Each number is 128 + 24 x the weight over the matrix's rms, rounded and kept within 0 to 255. Layers, rows and columns count from 0.

# layer 7 MLP up, 1280x320, rms 0.114, rows 1234-1279, columns 64-127
[[145  97 115 198 139 103  85 123 147 146 163 131 113 106 148 100 107 103 144 114 135 131 138 155 161  94 141  84 131 111 170 150 128  84 111  88 113 130 141 116  96  82 186 138 170 139 128 148 132 100 144 144 166 145 151 139 154 125  84 148 133 120 136 115]
 [130 139 142 118  99 155 146 124 102 136 130 119 131 123 128 130 105 116 106 130 128  99 118 101 141 110 133 149 129 128 122 128 138 123  96 117 121 125 122 110 123 117 124 129 113 124 122 139 112 137 129 102 101 123 121 121 143 116 134 134 125 132 117 143]
 [102 100 137 149 107 125 158  97 139 107 141 135 103 120 117 156 131 134 139 161  74 130 102  96 122 111 120 165 104 125 136 162 133  95 117  89 109 105  91 112 141  90 163 136 125 145  92 157 111 125 116 104 136 142 113 104  97 132 131 136 143 147  95 164]
 [152 127 124 110 101 123 148 111 122 109 166 118 113 122 177 146 121 135 123  96 134  85 129 156  88  94 114  99 112 120 100 136 152 118  96 114 130 136 137 122  94 169 149 100 124  98 116 166 144 125 142 148  74 133 158 179 135 106 168 145  61 125 137 126]
 [168 135 150  95 120 153 120 142 119 157 115  98 117 101 108 134  95 120 125 133 181 128 163 141 142 143 116 182 125  50 133 130 118 148 127 110 109  99 129 155 144 117 100  80 128 176 132 178 122 137 155 128 117 121 124  93 145 148 158  79 128 132 133 156]
 [124 112 123 113  83 102 139 137 130 174 146 131 164 123 117 106 132 140 154 128 175 116 148 135 110 164 155  93 144 105 153 133 117 127 162 135 125 139 124  93 118 151 160 143 143  86 142 131 153 109 108 102 137 103 134 116 139 113 109  88 194 150 116 161]
 [126  99 114 132 117 118 122  81  78 119 137 131 116 130 168 159  85 140 101 160  94 141  94 126  82 201 125 188 125 106 110 138 131 124 184 120 124 108 111  91 126 146 107  66 109  80 115 118 131 115 114 137 110 201 146 120 125 111 128 120 112 136 132 170]
 [126 116 126 137 138 123 149  96 143 143 181 105  94 147 129 120 136 100 116 174 107 119 118 152 113 109 145 127 131 140 154 143 170 152 165 135 116 103  93 126 129 127 144  99 113 133 155 103 155 135 157 146 113 116 124 114 115 123 109  70 107 116 151 127]
 [116 186 111 100 139 142 167 107 122 147 156  82 137 129 141 120 146 123  81  98 130 129 128 161 110 103 112 109 134 117 168  93 127 134 130 139  97 121 123  95 162  88 135 142 141 118 154 143 107 130 155 103 110 156 133 143 125  76 146 133 149 159 105 126]
 [ 96  86 123 155 112 137 119 121 118 129  71 129  91 140 123 140 126 123 140 130 127 144 151  53 166  96 149 112 171 113  96 120 131 133 158 110 143 135 125 144 123  99 122 131 119 169  95 132  84 162 111  95 139 141 119 145 151  95 119 147  67 157 168 115]
 [104 126 136 115 143 137 153 157 127 135 127 124 145 128 111 131 137 125 109 120 151 124 150 157 132 135 136 140 132 145 122 125 129 146 134 122 137 116 125 150 124 134 121 121  95 164  95 132 128 104 105 138 131 121 102 147 103 132 147 163 134 102 108  98]
 [123 133 125 135 110 121 121 139 154 146 126 135 145 108 143 134 116 114 119 147 176 123 119 125 124 109 121 139 155 115 137 126 130 128 123 116 109  87 103 126 130 113 144 108 116 125 139 149 147 123 119 133 172 149 152 143 120  99 141 136 174 156  90 129]
 [138 126 163 118 147 133 122 122  91 150 141 148 112 152 135 118 122 139 114 113 124 151 116 150  98 141 107 139 106 150 136 113 116 123 100 135 136 126 122 108  83 135 155  96 160 106 120 121 141 130 160 127 126 100  75 108 113 143 115 152 149  97  83  95]
 [116 116  83 165  86 115 135 116 148 117 164 136 116  95 179  96  94 126 144 131 106 124  98  92 129 136 148 158 123 133 105 151 159 140 155 105 130 116 134  94 125 144 163 115 157  65 102 132 106 134 135 179 133 181 108 135 132 106 151 163 123 178 133 171]
 [134 147 147 173 145 137 153 156 142 144 119 175 112 188 122 134 113  99 120 105 136 116 142 106 161 151 142 144 126 125 142  97 173 134 159  90 123 123 125 114 109 174  97 101 189 149  53 141 132 142  88 113 121 130 141 101  89 106 151 108 141  99 105 150]
 [109 121 116  83 137 158 130 158 119 133 154 150 113 102 142  97  70 147 116  76 129 164  98  98 144  76 132 136 106 127 129 159 132  98  90 137 141 129 129 113 121 136 115 125 211 121 128 118 108 125 144 112 155 133 122 135 197 103 159 145 131 113 133 117]
 [ 82  95  79 152 168  99 126 144 128 143 128  81 124  90 132 187 157 139 154 103 128 115 147 138 110 147 103 142  95  78  92  79 106 119 169 131 116 124 125 136 103 112 151 136 153 129 131 103 140 145 113 150 137 145 149 140 153 124  97 162 151 143 140 121]
 [171  87 131 100 143 125  87 119  86 146 133 142 178 121 131 142 146 168 103 159 113 134 184 115 156 158  89  98 166 145  94 138 116 128 130 133 103  89 106 107 112 151 145 131 159 146 107 163 152 113 128 129 130 140 132 110 121 119 118 149 117 171 112 132]
 [118 120 125  95 129 129 161 118  95 104 172 141  53 130 149  96 142 109 160  98 128  79 144 167  76 102 147  92  71 154 101 111 151 126 166 168 165  73 120 146 110 120 111 130  97 120 164 119  94 113  98  96 177 168 142 132 127 161 114 116 162  99 120 114]
 [118 113 148 131 112 133 143 131 128  99 146 111 126 130 132 113 116 125  99 130 132 178 121 130 168 102 155 114 105 115 168 151 131 137 147 119 109 135 149 118 106 169 103 134 135 123 117  96 125 136 133 103  96 124  49 114 135  89 104 108 102 154 148 147]
 [164 125 135 138 118 134 120 163 154 125 107 110 131 111 169  82 117 128  92 148 114 110 114 153 148 163 143 144 136  88 146 145 169  93 132 136 138 138 154 162  88 155 100  64  95 139 127 122  80  75  85  93 116 162 169 128 129 160 133 122 107 133 120 106]
 [140  87  80  69  94 144 126 144 113 157 154 181 132 139 150 103  98 126  96 133 147 113 114 107 119 151 115  96 149 106 176 164  87 168  97 131 117 145 141 157  73 159 124 171 162 133 153 154 121  95 163 119  94 120 210 152 190 102 140 119 167 153 121 112]
 [125 150 126 128 146 121 121  94 120 173 153 140 121  96 148 125 107 163 136 113 130 155  98 142  95 147 108 146 115 150 102 145 157 182 141 123 140 156 145 126 133 139 174  95 117 158 134  94 118  77 147 149  93  87 115 118 131 158 129 154 101 143 115 156]
 [129  99 182 164 148 135 107 113  80 156 138 140 124 146 134 138 118 121 121 138 184 132 147 133 129  98 149 123 138 181 108 119 134  83 143 118 163 141 148 116 122 147 104 146  92 152 112 123 139 139 107 115 159 122 132 134 172  98 101  82 165 112 154 117]
 [116 136 101  82 125  77 124 151 116 115  80  89 120 131 151 149 121 119 123 150 101 138 146  67 111 131 105 161 146 140 161 128 142 118  89 115 114 139 123 179 130 149 129 130 116 134 103 108 139 170 123 182  96  92 151 146 150 138 114 196 134 117 100  92]
 [154 111 138  95 111 140  98 159 148 113  97 162 144 125 129 143 135 142 118 126 126 146 141 125 167  92 129 158 153 118 116 202  94 128  99 136 144 125 113 135 145 177 125 131 144 138 141 179 147 110 148 151 119 108 134 135 151 158 171  96  92 155 118 133]
 [113 111 126 144 155 117 165  78 130 140 116 163 109 142 143 110 143 121  83 144 118 127 128  99 120 115 130 127  81 116 170  89 132 108 127  72 133 131 179 136 135 115 118 141 116 144 188 160 131 139 122 137 173 141 147 155 163 127 117 120  91 145 180 154]
 [147 125  99 149 129 143 104 131 136 185 149 131 176 154 125 110 154  66 161 101 102 103 123 149 114 130 129 100 131 132 107 149 130 141  57 115 138  96 112 109 134 120 128  98 142 126 137 112 137 139 158 129 116 155 144 129 144 102  99  99 116 111 154 111]
 [ 66  99 127 118 120 143 100 112  95 135 186 104  57 120 141  91 149 111 107 128 139  97 165 144 105 110 125 133 139 107 136 208 108 137 191  99 122 114 128 121 110 148 153 133 142 142 150 113 194 140 154 157  77 143  87 137 123 130 110 115 125  63 157 131]
 [ 97 104 115 116 142 115 109 147 126 131 118 135 153 142  97 119 104 126 118 173 129 118 115 143 101 118 131 123 147 116 129 144 107 162 129 136 134  97 132 171 115 125 128 163 113 130 108 121 100 102 112 127  99 105 105 121 137 114 133 135 149 145 101 117]
 [108 128 132 117 115 121 154 157 131 114  81 106 100 110 179 124 131 111 180 120 127 156 122 158 124 145 137 139 130 103  97 137 163 113 130 131  96 120 115  97 128  76 118 135 141 132 155 128 135 108 120 137 138 131 184 131 133 124 125 109 130 162 117 170]
 [147 119 116 136 169 161 115 104  84 134 140 143 166 154 118 129  95 145 152 150 118 157 130 119 111 133 151 159 174 134 167 111 174 123 130 117 130 128 157 105 109 115  94 120 140 188 107 100  79 132 119 105 107 140 103 162 135  92 136 160 150 108 105 152]
 [109 121 145 125 133 145 132 144 119 102 113 109 127 154  90 105 132 121 145 101 111 140 137 152 113 113 130 124 143 114 127 157 159 117 111 120 124 174 130 105 135 115 118 124 164 143 140 110 122  94 150 146  93 168 135 160 117  94 145 126 143 106 117 112]
 [132 139 112 122 116 117  88 142 108 122 153 115 129  87 128 129 127 116 124 150 129 166 130 114 142 120 146 116 105 136 147 132  72 157 168 148 138 150  78 164 120 103 146  95 155 119 132 121 121 109 142 117 134 129 150 121 121 123 141 140 127  97  88 111]
 [144 121 110 145  71 130 116 126  82 152 138 104 137 137 123 141 144 157 126 103 115 152 136  90 128 128  87 144 128 123 119 143 156 139 116 168 109 130 118 148 144 129 129 117 139 135 143 158 140 171 173 111 134 147 159 145 150 168 133 144 109 144 132 112]
 [147 125 115 112 135 166 108 108 129 162 164 158 170 137 135 105 144 136 120 153 141 149 111 134 118 126 139 126 135 134 130 148 118 140 172 121 138  77 124 116  88 111 119 158 115 187 110  75 114  92 136 183 132 140  97  69 128 154 117 125 158 143 115 115]
 [117 150 150 147 132 127 133 134 115 157 128 113 128 126 113 135 150 115 141 170 140 113 152 118 125 149 128 134 152 126 125 107 122 126  98 113 157 121 126 131 145 100 126 119  95 170 123 156 165 114 108 143 131 136  56 118  96 147 179 148 122 127 142 151]
 [116 136 123 117 118 123 106 105 150 127  93 124 135 115 132 140  73 131 107 106  92 137 131 110 109 131 131 113  98 155 143 102 100 117 154 117 148 158 135 128 143 147  98 142 118 127 131 123 108 128 129 102 101 143 118 134 139 122 122 138 141  99 123 177]
 [103 147 120 123 112 107 155 151 154 146 101 157 111 157 139 125 117 147 109 119 136 109 155 113 107 127 141 143 149 105 133 130 127 152 129 117 114 115  80 146 138 162 120 145 169 117 176 102 153 153 140 155 131 140 128 163 113  96  88 146 115 153 148 121]
 [147 132 101 156 115 171 114 132 148  96 124 151 138 110 172 115 167 118 191 131 102 104 135 138 130 163 118 128 111 116 118 159 132 109 112 153 167 102 145 120 136 143 101 109 114 132 117  89 132 122  87 139 125 117 162 121  95 122 127 114  54 121 127 133]
 [118 114 138  89 127 115 125 126 138 139 116 123 151 189 148 152 129 120 131 109 164 136 128 152  94 104  91 137 188 143  82 104 109 119 129 136 103 149  82 137 137 121 146 157 142  96 116  73 131 134 145 129 122 148 159 164 136 135  81 148 118 123 157 102]
 [121 111 123 137 109 125 133 105 108  87 129 110 152 140 129 117 141 154 137 132 125 118  88 126 186 105 121 123 131 139 120 110 160 139 152 107  97 119  90 132 187 148 169 125 105  96 121 145 135 151 152 102 161 133 131  87 125 102 135 159 183 145 118 148]
 [101  90  95  62 125 124 159  93 124 135 101 129 117 130 110 126  93 123 116 103 120 136 166 135 106 109 118 130 142 124 125 145 148 110 129  63 152 163 188 160 114 121 125 137 119 153 153 112 126 193 146 174 159 123 101 115 106 125 115 175 188 140 133 144]
 [ 96 127 169  96 150 139  62 151 120 116  91 123 198 146 106 129 169 148 118 114 125 144 171 141 146 146 134 141 198 136 114 119 128 138 138 110 108 179 101 120 132 101 127 178 142 141  87 144 194 120  97 173 152 143 101  84 123 163 150 197 146  76 154 115]
 [161 105 123 154 122 125 167  95 154 100 139 148  88 125 125 125 120 118 101 106 133 138 202  87 146 111 133  95 156 174  99 179 130 135  89 142 133 130 107 131  88 124 146 162 116 124 174  89 133 121  87 141  91 127 141 109 119 124 160 123 126 125 157 139]
 [147 159 127 150  89  70 104 118 113 116 118 152 122 137 155 147 145 163 135 126  85 142 147 134 136 133 157  83 131 168  94 125 119 113  55  87 142 109 151 148 176 114 109  55 111 128 164  85 178  97 131  79 203 143  78 179 127 144  93 147  85 125 117 103]]